Part of a small language model's weights.
Size: 22 layers, 2 heads of 128, MLP 768 GELU, vocabulary 4096.
Architecture: LayerNorm before each block, biases, untied embeddings, attention and MLP in parallel.
Training: a variant of Adam for these matrices, 285M tokens, 8653 steps.
Each number is 128 + 24 x the weight over its row's rms, rounded and kept within 0 to 255. Layers, rows and columns count from 0. Numbers have three digits each. The size before them is the row's rms in percent of the matrix's.

# layer 11 MLP down (transposed), 768x256, rms 0.0657, rows 280-386, columns 0-63
122:124113154148114114125089143134156137145109141122115166115119138113156135134144125113155124130126127131125150199139099137168154138147151150119109168095163111105145155109169171145095114136166126
090:148123137149144118158134108138155111109104146142179123143147162109126108116156168133154138089126117153155113118135123140095094130116140142131146148157163094140116147152083144130072145100160149
101:082130145088093135131134161098142150153102162123094159128071119128151162160119146111100092173104140104102131123110119121159164106130128132140131126098161146127177201062163078162123092131123154
101:171122125119124135128120103127165154147095148126151103113123122136142124121129099148187111136158099083128125112131149105133092122095140099172160120130106157129146141196112123124127117122152135
091:118087072117088131144161112108175128118112122112101122120112101156151102094157151137114132109148170156134134128142083166120091147123140147179162120162145124134134130129126089095096138143127142
097:136141122126156116146135080147165158139173191065112121139147121134143086090110161132146138127131151125120126106135115132112122146120169126104064136137133121106113150117125133100117115157161154
107:130094154164117153080148120109127142111117131134145149100134129098150177145113100174149130105193114109098132092136187123115114105163133095133116114122165130137108159158088117141150123146102125
108:136107097123095128178125153127130130098111116118140127112169149102123126075092122141154139158161101151117177112121145103129092116127128129154146106120145085111154098156168151088146146155154092
092:145118115124105117126127100122100148121108132128079133150180122102124118147145093168152118112128110163097122136127133124126135170149103091130088167124145131154098135118150127157125130111124111
099:123131097135148115094110156120082106106159100131125127106138122110143167128062103100134154129117151093134133107114095139177138071108129133146164161126139135122106110076116127131112105081186131
100:142127081110143123136126117121125125130111129139091132132117121114115097103113114160124139136177127130160128149147168067105110197130121129158112080098101100159130085165121138103128117108166158
100:121129146132108132126148179125096144109117175141124127093147109135138083120120070112111114120116139138146120131107149144079114140121118148156130140124136171132179136119108091122101110126139141
092:102093104100111122149122146104133129118136137119123121122088122138177139114102118122128138102170168081086150124086121110169133115172146158105094155143110111143123148102142156155169101133135126
120:180148134100130141118096134109072116125101113112149133125112138153125168102123135114130137102131086117101125149112128132113131116084124124123128138154119151128157217129140164118124124118137110
114:139116141166080133118076108096129139123103084160140115122110144098138148113172105115147120166158131124080097127134101118129170180149132141141116123156150126132158066142106138121107145134138150
093:101168131130139115118131167149133118106085133076120149149145127166100158134126130098132144084108132132161130104148122087098145153085113089072145127159163122123136118127098131092121123165130102
102:153107097171152110126113115080140136143132139133136119114181108107153146112121115128117137139147124106107126098187151139131135129119133102132183139130162157080176116158134126122118132136152137
118:116114133127126117149125160134133172111129175110111170155125128136098160136108145120109152115096149126101154119130120129115134118143110168134114134124133083095117154108139164097164153137145127
105:137156136126155119127117142143147143095130136152107133177135139141158138189158158090108117098093105148086098105152188132131131139122107080148140131125141150123056103120138139114091160126119072
084:141106132194118136108156139130147161127139141130100137121145107142140147141129167092117163087159147120089160125124141146186199096096110151090147158117131171133145184132141098104150141086170114
091:139128105121128103144133106064095150154100122147099134137116121099109112130111161133135148153100131062086111171101185141139122128118146159139120168138118154136138171115143140109129146127147145
108:167074145116114138080147092175115138140156143153112109121146117130156149107078124112110145130176104129076133137097099112102095126132123110133118126136118137125129140138124127123143113079135111
100:149152113128092135160090110136129094132105108128110167135134101149145137140153121131118038144114098127153129152140152153157121124128107087133175132130088161134140161175118128118120134114102161
085:120128109152111107106127134088126125150130120137082144116097131127122110099126146120163118125155128086151167127168127091104120122141129130111122128122080160114112086118104170142113124126154067
097:090169165137128160129121083117151154105127153131148138152116108132131108153160112115083110081170124124095118151155121112139131100058135074117188112087143075165118136118147101144108102120076171
106:135103109146115163038126122129129132144167125157098171142147086151135106132126110083089108131145141102134148122129134104114110143100128094125128134101117128127102167141146137151139123143126123
089:135190134104129115126129118119139113097078126112122115132139133135141107154107111083134104105131147142118148117107090136116178103115121130096162137178148136149130058141148132113103133156104136
097:124105144158140141093123092091101134114126160137135124070152144149123131179167106161084106095093133147113147117141086151108146098142123172138091129110080152105118114148138145156142115125089126
108:163155138140143162137121105143161078110144132149141105083098117119149159138115142116176123154164167121139098114120156145113149104155161106135119121162122164145140113137105119101086131139132183
108:118146112087105151121132055148162138144156137112148147161114141133175150148144128131119085149116150122140150121113145138126071110092092103112123119123100151133134084134114172130152132107107153
098:087131112152137110144141104108148160171167099139149155116158122130144126150095087102101146127132127144107131112112131071161134077092120124132168101107107112129099174108118125102098088113115159
094:108167117119137141119134132114150120130092162130119125130121101088106157218138127148127095132120139122113119146116142130128129150144141179123173157089109127142176104112164116098127141133136112
106:130160153101122125146151130118118100135091116113100126105106121076122105161138161117133131143096081127157072130142155138141092088108137121159109147125119135158112155109111141083088133100129156
087:150113142097141150163172124113132145125104122087103169136161141087099101119090100137130149127141135102096140120104134147123114122107159096125117141131124068121154138162079127106138127139143157
113:107100131081125149131121153167094128121114110155121120143162131121110144139151140118083146102107140145136136142140146155122163098105122149122164106117182114121159162146107133123129170101105121
088:126120144142158139110173125140150109138116100090103127141154112146107134123151092119135135120132185113107150143170081113144172165137089111150133112116084117180106137157110085118115107124132151
103:114111166091101095137146157122152137152108065133123162140121168154120148185112114097113100120108139101176112169134131131114132121135123128159053156116147189096134148105114126141140166128118154
100:120109120164111166109108153116137099133150112079130144132083083136126114088127091114145127174155158174171140168125118126110112152136107116111147107147113085174102120108119111094117100147143104
084:140136131090174164159135148142091135090118130131155101132155131140135174131112092094143122098124139113097145110137134151105161095142092170147147160148077142120158115118134139168184130100125104
101:104094106183142104146164123154131179141155148122088147132114138150180127164102100119082153078160172148126121087117109129135150088130123135106099115113146128118113127180126131115187116116141137
117:121149160137151141148133129117096140135106116131140078109135090180071132186146152142082182109154137149148121076129118152105171162104128093146125138116142142140110203146096080107100168117127160
108:139144136139152111129140152112143154132132097171114122142132184125174145111122124112158139116111113185123082122150124132106108183170122090114151121100101096142077191127099127116177123130160111
109:139128121103103124130129153112142139150142108117104118128128135134121136118118109125117118100100141103113140143115149086141122187141142114127126120140118109137127066097141084130117094125107131
104:135171101141142110138119142143138115121126143103097153100104116141118060161119127124110131160076121156174104099107114130137123135140146138096136150124119118190085148136101165088131159142117109
093:166111113139121159134098105130179149152100120103135068126130104169150132116147098156118117184092168136081151079120171114111117129107114096133174109120164131140127198123123099131174115108121095
100:104154150143180131103127128126156143113194154125104154162110135123090132104130130147128123120093118148129092106155119061109195136127099161117137091136129102115106191142106111128131144123075112
105:121185145092107107104112087127140145169114080103087155133098170136145094116152154175165171119105141156151097147152132097149141120103141119110113120135128152138153131102102109087117103102102077
128:096114110113152138127115136138114107141150130110112121146142112121102132136138098120089146142115149143096130115126133138118138134124144113107134162098116119111124000149128114116150132141122153
087:117129144115119123146161125084113126140114108094158095100095110115135136170123156141086136095099144095122116133116129111132129103074151109097075080146125129136107103099146181127112140129062109
108:115091142122136122141130153132158103092060160121090130137150141172153086161154088136092109103081117118097143123080167138130126099107127161118112159109134149155088163187079170076165148093114118
107:140069091143135107131111109132077130079162117157071131109103139123121118109091100101125135110049156135136105113154150140170141083105142147146119101141139150133138221119123109149150105099136116
111:125140133132105094161152121137130102160108087157145145109065140140128148142134102128128135149098157140130073166109125144149144147171126136139127121097141138140133094138162142162126155132145148
109:126137096139129127139062131172129122168148131127135126132075130171146115135113137128113079106126103137142127117114159075136147149121151148104144162108149065101162114151105121126176113163144161
097:116113108150104126167162099145108107159120106088126131121122120063110134142163159128113169155147124150122130091104128121115100160169123167120164136095156096116138076097155110104170144130094090
098:098110118114140142126102134150110128124163147081161134074138134198134163168141121176127135167119122154139083123136115121126158098127139121171125167159132152124094142133114096107159110102110097
100:109170136135127139170154125114067144150141070151109117123128138102113125122140082127150155118100120103117145104131090131106136130132131113159177187139154092176104132122150114112125157091126141
095:090103162134151184130115130146131135137122120126121089154085029128159119088122132127157132151121113089128109151111122124140119141093146114162117094150126125138103159135174126127147128097119143
114:106108144145147111102119128140094126098140139094140128115120111121085141103133131105136105178131119118102109104140130129128164145128145095147141099126138108128116136131186165112109113171120156
106:144144106142103163164150138134123089146136117129126090136133142099130120081109112124119135101130175147099098178131112165136160111115129127074126096113082101079111169158139096148153173160147093
105:163132131141136128118130153087134138110123122107116140109131118157111154071118107122123122160125155146089156130140113106136114105161095112115103128108135126138125023091121121116130128098135149
099:090148115167147129133170119143132134106133132135091122117135129108132145139168140120155168150150119137104153121105133123130131066120158109118096132118136100137108161120085126118120153144137144
089:116096126130106133105129147120121139159128134139172170107108170101128066116114150156085097126118107130139147123112142121149100095160119181128156130114103111073121133075161128110125124127135155
088:167110102161124143116135138079131148204066120113116127150130098156166149144103102150106129121133146138142124140123112134117112188172129115149143117137123119083178125132149125135104170107112145
102:124163102152146094126144111109112129140140133086105163119143175132138125123170148106140093118116121119124097139100109116098152172149128171122118153097148093144144130148133164095170131118114122
095:117147128076122088128135093157166119136134113150120085132173089112109092153138100090089122132110174138147117113111151143131112122160135111090144110150180106141118168101098086120126118146090101
079:088153075123137098120161121113103143122130166093128155121160144155122115151124130126128139100120156139140150112155121138113141084127119119137118107115121109158131134116130124125118154133142114
095:137092142098101181156166113127136103162109104116115098165143101133134140125143148110109124119085099149123109142146097124105146129131117100133139148114112097134162142161128146128123118120157087
094:144124142105140136106116138107130127132080092126148123150129135141112128148103061137119098163122078123160144159174162147075094159112097137122112146121078108124158118130093145103130110134126148
101:125138123154124107139096148103127108089119145080131139171138146131138138131117052123127137138134116119112117134131137106126122129146096136121093135158133147162180025131160131125146129122158118
098:143126122112138134132113087160139103136145157111122156177165127129097140126104152128147107175164115192143144105138159123147133127140125070164132127119128056092126189155178137136150115148132088
096:148116119158107152125135096123124197147098158105116163115122117108181113118102139139136124121125126134119099129155135098144157148138128106116157083160129137139095111132156136126131117118139156
097:136135075129166109131159051139120119137127153121117098121116110135079118074182115113141160150154160132136131108143143133127119071118136125139133117139098135144152147120137129114158140150125117
101:166144127129137136114089137145126101121114154125144133154125142122132160126134124115056090118111142157145141165129174124117107114059093121130174099097120127116128076176154155178137127099075091
102:129137127150122117134124139092174133139148119147147131097115138154146071122105151136120112127127115133181181098103145153101144135164124141118132158130103140144086076117107121143120108140090097
102:133196124126117154144124134113122096148138125127170126136099149140131161120129150125155117142106123070116106110128162146133114113111125092127147171137130101109093169116154110108116129136153099
110:136117100168126096142108124080141118123101122124153109090140142174167133141141112121130131120113137129102138124129089149122111086114114165145140142130106161149106141135159087171120133125134081
116:101117115144102102122102145119109134094128099113113099136143132149139164120125112100083115098150100169125124133160118123081116091160131115131171119118113149125135124117144158118094119107135104
102:109110131140119104154172138132161159145141133116131165138159100040094152110177136153115130101115127127095120096144136133098128088145135148103171137116136117122121151145131103119158116068097119
097:109114119132142109140141129138108134091151151105093155116163126131103123151135114117129087134144128155137118133139149138200080127123091144096122135175140126093145128155133111126108143109152122
102:127127140118105073124125164126166139139100116146141139138131135094128062151119133101167159166135136120129133086099110137143175132189153149116143098118160134083088108096144132103137093160106140
115:083164110121109164139153115124097161147137146140089105122121127125121176142176111130155144134110135138118138149128130139111142112124124168133190139117127132086125166116133108152131119141117101
089:151091142156179132137122097119127110122121133108117138133157100128154136099083113121091126136156093122116169119157143132159090134159164135167160134184102137097119199119116147139098149076153105
097:157158134132116136134099179086118135142181108088103110111152146150114118114137133091100109112103196160150151124120124149075153091145167129152172116174134106115115045157112100093144090112184141
094:137126098110171181132146127144166111114129149074103129150165155111082119122129109111160115121134092087117111154148155130166116151126156074125086133128124127149104171140129136110165125134171142
104:131145174099117130119130121176070157097126138094125132101125134130097136075151084124123101126145144162128163114158109178150130159127176164108125098098110111095151181095106111217147115078108126
097:084141115159120127139105138121141140074112139122099137134103143131125114125136142090121138117116095154094102107113118105130106149104139115136135138098122170096132181123090118108141104116118119
104:105138174117212154091115144096114183117125096128098134146128153165161130109131106101123145099139085168118143106155184117128106104127133122111104121150138156128157207092120167139128161097125148
087:126165159115118088105144146100100145129139185104097120161154121130106143120157135122152126132122138133143124117165133148126101123114138156126126146132146129130117163152152122117124129127124106
104:187097113121133126105147125118129113140093112133110131131108133140128085098093146170121154158112142117165178137131136125129081121120175152142128103120104117126100137105090116068132119085152155
096:123159107091095115128133108098077080125095121119119129136165158120124161131164138133130185122125081120114166122152127128144126104113112082164164115137130161135127141130134112150135114117134160
091:116102100152123111120116118076111126135124097142152125130115130154108078119147134177122156109130144129130158135141137142112118082162141108152142097094128116152122057114128121156169093120114151
100:115145060137086149163105091107109132109110121117082147120136120106102166139168135079123144135136137099125137106131090108127134131130098128126123122129108124139151102150167150165119107116161163
095:107142105145115140134093118147092128154099155116113147187139111126111141129115169116149100157152112146151153153104139075152139121123146118097124171106099114090123152132140151163125128118147130
087:128087109154113134112149132137116146124118122110168089117110123121133161146115161134123176129129146160105132068135064132133131154106111119107138121140105141177140110149154124114147171150131100
101:119115127130143109128126097129118142160081152154116129101122121109137124104131169122106121149160149144120148103110109148163097133123144158123127133094123098118157050074144124118125167142112137
095:168078126088156113126095144090168154139158140115136112160117150096134128115148100104138105145156118126116115132173118121111142102160115155098116125127125110114155136165113147102110115107138148
101:166126146172125129118105146130142143135129087119139109108056137128099122122087132132146177143140140140153077107123098126140092128155169142114133102056163147135146094100094095110136104138118196
103:166105096122105134143113139087139132138134098123117098143095145070135115094096152154157172144119128134150116161122126125103125176132126132139091092100126088164112106100176105132160148110145167
098:109134125118106157144145125120155158129139125120105138108106135099135090098127112142108138176154122108149144111135120119086110165119120082120138120099117116158083209124091099137119128098124118
104:107102125175149169114149107109149146152159115134118109123149125104138103133086126167142130133174168094096100133136143137090127114157169116109148143104089161153093142157130093115128120155120141
092:126143183114155132164110149127082103157126102075146129117158129141092115070171116162095118182128132117149162111126138121143147174085150133116143146152176138166140103131138115106131146130143161
095:120135103126120106152131149103129101116148148112119143186151118155137108135129112146155115137185124099164134196149156132152097123089162130156147144097108113101120124142132086125101108161148140
102:149137129107133129142106113116121134108133156137162122120157082115113093111137104138112142114150197140118121124123154127150149060114120135149110161133142174136127000163131127150152174139145139
094:121143120168088127110120121106159108118132102091148146166101135112124091144081133113136095162128151128120115120132095145151083114138125149135139147122107151136117117097108103113159126100138140
095:093134129143138125140152114144116126133143134122157120139150170106148143101132137112106137117136121127148126109127155151107106097076158147110099152109144144156119170110069091090162093127126164
109:097165096159135101140162134193124108125165173155153138144162116111135117179128113153112125104125140169125113126157099131143138165141092115137080090108182129119126144146135143116160136112133104
110:149101159143158116161165142121165150120127140170095152141122160163092123155127122091126138146133104083125166109140129131131150146132125118131115137149112200100093077144134144123100126142163140
# layer 11 MLP up, 768x256, rms 0.0675, rows 281-387, columns 0-63
095:116139134107162115132109151129125133121149127123092127105104132169111192111152135190097146174072122130172111135129133129133085130094121132141097139087106148095120162100148129118115101094152130
099:103111119156112096134148174164086120125096123165122128162099035117073172138156089101111177113122152128160137146122125171117126119144130131140120112148192159138131159120112105158111072144192116
101:103105138167129092109152112109104139142127146138113154130092178141137126108136106115136115125135109107131114146095088111139176117128113122159097078115144132136107161157123104133128083112175147
100:125206095134148138150143122167144154136139122160091156143110123123105153152121128141105099139176142129146104140083102078188144132135107134084095132123154144105090146106122075103158125146136122
100:116095133164109099170122128135121138140136134119133126127115126166114138127093137097144152138151109164123126127094125163167164148120095184137104139121138074097148142150139134111156126132155134
104:119155116151152140075217122172067135140133128174132183134161077140158133118112100130145170113128124105106150123130120152124123082117087089170107128117194147140147139116119126135126107126137117
101:138125158100133121147139145100129171078124120102111127105129133104135117119128133130140149145102165119120086115150143123108097092122100117140151134122128123117209127088138114164142142095180122
099:139133130115123118134135107095125152123151124138132164078106106135125105115144103133115129110082126136107122170126100117083115119186105109114154129114133107160140140105120144141100106110138142
099:082142109108144110118110124086152144118156135120121151102111124093106129121118118171128104105157152131110121126074140186177084095113160137118127119134160103127135136135129145161137128100134141
101:145139131092096126140148111114140138161150118164136171161123127108095126146147125134086123135143127141154133162097107127129155105141088138145136135145172142099116137084145159136109109098104124
098:124121160136125118107081103169138147142167207102112135109086119134135110093138080152165200116106127133166129155083133172166147091104092127153112137117142108152147136148132142173125117121134112
093:145166151129145128104130082151117131154140092130109136153158102152111117138147148142150118161093110135141113116153151146119101149103117110124138103089167131134127153158098097094091139119108128
108:143126090115123127094149082102069127141123146132125150155099108157134120105126112100151130128161084146163149111117105133151147084089127113108133090097101143144152143120075169148147067107139121
104:121154108112099122131127131128147144124125226143121131137110116145148094149141121121163116153126157123118112154137124135129106073144116197140113129129133143126133141098128085160143097153152125
096:109081148143129112110162124094091142134146163108127103136123066149126162137132129134124113140140088123090121156155169162164146148102119139154096160111130129134198153136127113157141128102154169
102:117116106115129119162146137179097151133190135167118158120130119137146145146114107152163117126104091160170090147091103126154120120117070117118060110127093093149121185090114142161142113154110145
103:123089108158123122168176141134100168077156164114101115175134146124090153122139115154119148070160117182100152136085143118120114113128118179116153141081114151108127119159123103122182114116148145
108:089090163129132158123110129135118115067125162096135132116074128124142124074156110148120141101127131134157096140101114128166123120093103128119138129144180135114172133148115095133115132117139176
083:120136126049106112126123123113110103164124105112166146122113090098147107114147105122135128189107137138205114149155125105115081121121154128121107083157136087151147141116122115123094120184132170
093:108098137147110168120119105153128096112166166124167142128094133170148136125166136103115123101131129166127097110136115109147126110142109111088123070127143152106167134164109145119114122150114117
106:124105164090117177133134137116129161106123130137102147147119080123119132180149167152140113152144092122128101110129105150159151098152100163138146102097148156110150151101145133131161152100141119
104:162160133123100164113124110094112150139122133128150158105131142149117128087082106115124100129139121101101148158121163145130098119139087146151108102155145125131106138093086121122109088123148146
089:115178138132161151167147104184120126105120128129166139138127122097101168120130158141168136096136130162151146145090157108157146106084102128084160176131134129143118143125137097100163131174112125
104:201135112140114169124115119117100119112183180117139150092093120160087151151134101166135122170090164142114104155129126134107100135133148186102111129111123138071117122118137161133136087141128142
103:141141116162141124130114131115143149153121170130082130090119127076107090155115101146103174106158096122188135159090094164157095094148145130118073121096148095112140164139096116107136106099125111
098:188188142104127172104101165118105152090163130154134149137136101136111130115123125116135134143096147133139091125132173129145106125161143111110118112104126128074122135183149144159129124129157113
099:129186112098141156165114134109082132101125130151112139128120109094079172118149115109159110159119116149111106137093127157146151118149132171074116135156171126110125128101131141120145129125121125
106:122111148134154139182145135168122177147208157162115152083140108111128126121145106133104114130128130157098133099114144153155124094120141097140158123094136126115129154114097112089158118117126116
093:109108151129121113148139161120107139102141141122116098115135109128108155096151129131135115091150124100089134154147136121148157157146131140159119103140153149108110158118130060118111120122171141
103:112101172129122155168154132127117162152132154131104114140150063096105147157115127108115148146169098137108145129122175161174135114065132165137139173128116123150149124140094078109122133107128201
094:112091173084132124120111102152110165117111117163111161149106113141161135083109130109132148130136127135169176154115141163137112099104126132118107178070098118121152164128155131186166136095139134
102:105100162143080122095125160138111153136150149153105120122095085124133065123121104146146137149117133114142141139105131161116101095127111170108107111152148115130124170138093137171099132128167128
090:105120125116119093099121110156118131135162130167114085122102150127149168152167138116161119158102112170165147119163124131123099182125113175104131162088159158112090138111126126167089137101096135
103:098100144110143106162132117162110125113155146106101140131130122129171103136167140140154124112146135100131139150118126105121128132127109151091177157100129147110098173144102118142132121081170128
091:124107130108129064151103127110107152138123152127118119129130121148163181130132108109129124120175105173157118125142087142139106152136122151088129150094122138130157130131116163163137148102127145
106:138122169140104130189129119123136097151121137180091109115097106169145125129144118092134194106163115144118143149124161146137127111163099147118140183177129162147123157082119156165065123114149138
100:157132149113161107092095109122137143155172158136093160108148143127149109133118146104124150124097109105136110133137145141120145112130148143143086112125125154089097192104097162141125119098117130
087:140141125149103101083133110130142115166133111114098142117099107104123088117136149151162159178111128159134149132131108120122113153125160105114115083141171119097113155128094146086104105157138141
104:126149129101143139128107131097123090106134111112184111139103116092067148080184163146178137153100116090130128166133136125101140162118113144166169134151135116131125138105117116116036137141133138
103:124150147143093113158135125068102150166133160095113136124122132176110157133147139117117136164120108123151093131131137140149107182134078203138146175133163100117101146166144106136128147133177103
104:175125092125119180125149148128128155094110189137128138132135145110168108150105101085161129122163184116157144111097125142172171103122123117121105099091149150114153146108086126180124099122136123
107:133121109112105116182137104148119118158129181123158129119088092136106148092113088134147133106168096146123139113128125139152110098106079163119185176114134130163143132133111137070131113119162117
104:118137149137057114157169118134119109181150138168121100119098093115167120116112079126138143103140142125114174164120148151107114091071109135120140121147143114133121148121115150091138139133116124
095:110134131132114119163190126131113201081109155158114141128118117162161121117073135118135103133142131131102115152127139143151116167091097158085096141099117135149123143138127109087133139140127131
099:097134121134105121120120107143101090126141134090104137116116121130173134145123107074155128113150152167150122167125134110145145107127140132118139125170178103123174153108118114170104084130101157
102:079147137151173134125145112120134126129139116157127139165121108124073137155125137165131142134126101145139132117089145123161103159143135165118115119088147171110121164143096146064121110123118146
111:160161153150110080126106089159044161106160164159104143136100101152143160127135087123135143121105133166120109115138107121136111133125122154135073135117141139103137150123118132132096101129118132
095:089092116141121101153143127114116097113152187118120176121075096110093097124126097118146133076150155121151134145127125095168161125116104139140154147152153123137135112112164139107116105161132115
104:134132112137165113100133140113117107103165156093132128111150120135118123131128119126161150093171120113128137183139102143108131099132140113168173106152104145142131137103081083124079147126095114
104:115147111164141127138155149137135134134142152116124144110137131149148108173112119100134142131109136170102108126093107137136126151097083125109151136112125113090177150147094094145153098140097121
103:171112122089111103129124102119107121129153145148135135136120132127110127084133085157138110173149120162149152141096118151139133125118131123161130139118126093091149173120094141152097128135162133
106:101134141137095142141115090098076122125173125161098142117124122147116139155127128120167119143104147156129144193109084146128151129146111136117137148109142156155112147118115133119107117117117154
097:136140108084134096124118121187134142129109141127099153092144097129098107121109121158133106152136148105157121088159131174129132123079138187110108160142165084112141145112130141162138077126123150
098:142115123102134141133140123118124181116121128125114121112101129130092133090118065109139136111095134140151106133084155137143141112131133097110120124151157165114157123110116117111150110120148139
109:113109161137154150118099121098134136089153154129104128153110105134091135094120116188159115147150126131147104162121129103154110154146152150137120112129120156077129152138097125146116094183131106
101:116118144072094120168140097096135098088125136129133130140137096083130149139123117113141107140131084133162115145112114113103107136169095154155131156153136129109160153109124109128154102144146171
106:111105129137128134129136119085098130113163123107106138163108134139109144115131136099129123143118166141142104172075145142195133157110109141125110102067143142082120143147122153089115107131149150
103:155131128137136116137155120141077131140116145179116161172106122146083127090128081171154113168170129156112166147148140132124103121111117096082113116116129126146129155157063109126112104117172139
101:138154141170112131133129161099117150096145164099124165120133122141093125109129084179133129164123124116117070130116115142136138146125141165132101160097122163132156141135112119162086158119130138
100:144145136135138127157118097112127121115136109104138140144100129116117131124179127144141118163132128143137134118135102129092151151103087137077121127107131124131135113117137131082112125189140146
096:131133154101151176120143109100116154175115159116102176133130126120128166124139139136098118117167091143123111161097123156139185142090106164116145162120131128152146131134130147158136134155119183
095:126153143117126120169125118096081099092116152112156123164104091141126132123118122144148133098142109131171172124151092077148119091172114148074083166128100195147119135153109140145126122155121139
095:126163098116080110105155117141133137145156112135147119138098120149126131125133171142147125116154134111174177102145124141158109039115136155144131097163162119132130161143095095137149062128108129
097:128127115121153135093095132114072129121142158111119138132100145160152143116144099114115164175115111132141129119142118081161108149181127140140147166122122178121114156094156124159097077148182134
090:127153135107130132117086141155125161135170115159108104116086110151107115077119118141146133138146069137123105153100125119118134179120133168119127124137135137110128121158107109111121105137127109
096:105139125107125104143129164129129132125128142129134136118139119154123120134123044166108158114182137142156101128138118144154093096119090147101112145093125101129140130127125110142133107145129111
099:108124097102115160133136122119109141139165147092125126147072120140160125116126109131123141119177138145122108171124141077155123150134130178165097135155112116129091143068139147119117130149148122
103:115135146089096144127115096135134127147157128154106108142099107132152116106120129159181134130157130141151108132115093161182119106123083184119145152161158100131183130098106140155149131108193091
101:100102087110142139158136140181079156147142161146171127136091140145122142134171098130172120120157188149151108116114076121164149132136103151135142153113097157147112149146116145144157124112153139
104:127107089164146132139188121130132123164130137140118136120138116126114146136133122135168109121145114111143133151108105121137103133107120146089096098070132117154141135142122068129151140126155142
098:159113118120121111155146105078109135126136174166155098113128136095131126066129154149145111140131125145094101123140123162160173121102131147133134149155146163122181148142101096163109135134106144
097:137149119117121112158185109151130174145131139129085174169151133165124134094133129112120097134149149144189118124112115107195126120091133136087114111139150088140112153117095116098167118136154155
107:140142143148058118153117096177147174120150152107097122153077134145111144136160149129137154140180100179127130141092110100142172146128126145052101087119170143107150142140125076104121084099172162
098:155166106103143144105116130117092150115143091134139130118139072136116138112145120134159117142110147119144103139154143098139130111122111161134164154104136128094116137150151132095121116086135147
101:131089153128148156129125115100136134122150146109146142143119136112093132112131133145141139166099122142165090162152138100104125154108113132145108134091114099087140125169111135141117127165108160
105:118169105144138115139145116126132113125149147148135177141103147117116118124129099173169124094146174090117137130109093134164143152083123132121086126120160144140128138133135098162141128140140122
101:129082128183132122096185102135127146128142131145145142102132119115081158092139134134105143097128149117138131181142113152115110108108060117120093139119143144090155129125050093095137109091136128
101:172156108146149148099125118140076142167134104158088159102154119098106156126190150144114166124147117163140144143156111125137116116095130142131148138110144145118142133116161133162060102145089132
099:113145118118101126146140158117082168090146134150110135077153127147152095136133106122167156153140129163103161154106124141119151110117124123070142128099144104140137129147117090120127111142154116
103:145110149117080147145165126131109144143138178148114105127123120072107151148153075137128173099085112124154139130134133124134142127132097175117110120113136156147142152137117085157126059093129100
092:099136116112084127106117119183099164121163118125083131149107119071115154113148171116135136149104203121095106157114128104139143123114090152122140136145134091121158120123125157120110127130129144
099:167146146147146122112153108056068140160141124142167141136154103108088116139119146117135120152098148125107116141156151170153098079116098131134116125136113130090132136110127107078135110153136152
101:139116146148111103101145072109081087116158157137136131129124130138132125125146145161102147159119148137154121113142108160152066092164132115147070126108136147139107161153127115112101117104119107
101:146149158114100114150122147120122139130176135128144118091124136139115131150157116140121148162143112128169132129183144158126135113140117147135116144107139153100166125119105109206126082097120125
098:086147131171184119101138125124134140118154167093130157117108114123169129135132110179106165118162139108133157136107111151101091102088158118095131130134145111150120161117091140105105119095126170
102:119155127085138157119132121147139124100126177145180164158145121112121109102125094100193111161097155097146103137099120135142148136079174126106131120084129158125147133149126137162153079113107117
093:120155116124133093168110132131126158132174187119148111118128139104132116068130146183156112146115169144087106125122143147134092134118126134121138116129143176131155119174143083144122122121098127
106:124090115140197145102095121115113137122154162098117131170144121171133144126102158173124104127111127157141122142141160152150108142146086132130148126123114152107103154135127085121126129077123138
101:126107127136113144167132141139153145114131122123108177115107114140085119120129119157122087169132122168125095136109126100124111154148131126125068088110126103114138132138135116136124126125110153
089:123177144125136132135138127163127111124144167123098145112126132129140157142108099120137099107151119183140093130148122113141128123077085139105112117155117121143100162128129166120096111150144130
099:143107120118060102143123100120120111121138161169142155118154114104130150085173146127131121081159114122150109144142084097186088087138087103141128112086098124077141143122124141110144084141177123
096:117092144126102152128146127105139137123145101153155126132092133088077108118117122132128128157111155111134118132126164171125151108107117141118139110117128134137175138133112162129155097131136166
091:130137148096107135178129119087129112127142120157095134149109088118100156112162097116115123077139121123132124135109167162154111117144154142124132127120127120084148159118106121137150099106138122
103:106129098129111101152095097143130162103128155146156150127105102107168128131155109118141105145130103134122176174100139131171179098100077157085102147150212119143113131125112127121117098145146139
100:163108145098147120117115071150113127134161136182105121164134118120170123122149076106152173085130130123110111169165111118165125116131088142138121126141153140115117161084088170135132126073174164
103:122112107096124134138145105122128145130139188159112147070110143084086119147130097088148105096155129164126120122106138164139150127138097101149123146112135088158103132110125140148129109140154118
102:104123148150164114111163137141107123152116147134093114172128090124120150069156113089134123146138122119146127109121130105125086141130097093125100060133155103125110149163092138101108107087128147
097:137136138151161119133113131121148134122119137142138116125130102115074138102112154157146131116130148161143112162106142147166130132112119182075094147115151141113089137151101098099125106132103148
099:128118146119100085113162108098108134119125091129112132132123129119144135099142079049124128157131130127134104126164103104103146130149154130140114145131151089120143129133127141108118086108173114
098:135147121175131139131135138153116148118103157145181110143075118124122122114150101124107145121115115108117100138125147173114151057155102164149126116167113170134116143123162114171093098112109144
098:140110125131143120100142100109104157112141173150129110151072135116141113135103098127124176152106127096151125215115123112150133097129152120095112150105104111105110151120103115115122116119172127
103:148141142162157133123109118098116115100151196121160120152137097136092142084162084154132101122140156069092115124104161172132116098124134163128113165118146183139157113176107108130117134126135121
098:125110186135075125128099135135119114088196149135139161184124121152152174119128097092150142114185103136131140108152135117131111123110110091133127137106100175082132143122105112109083073135127152
095:137153067143092120186149134147133132077107143133145145095090136140172168132106078169148102120155147131083115128122131120163120134157126150111114124164150127175123162095160128130127138148129128
104:163144111116125117137092100117118110119182114122131145121096140125137139093139142119110138150165116095144111132109136158170106087099111167093102162182130139175100162094139112143150096113158125
103:118181084128095130100134094129079134158146153131099131106115083081081160113112126116167128136105133152150113131126091118121144149114149173119120133153184094128111151116120087133128104101132133
106:124151137152126142135101119114118154153135136108094135123100119122088134098159093168162146109152132172099091107092161118154133142105154160094085128131186165114143137116126120130124120132131144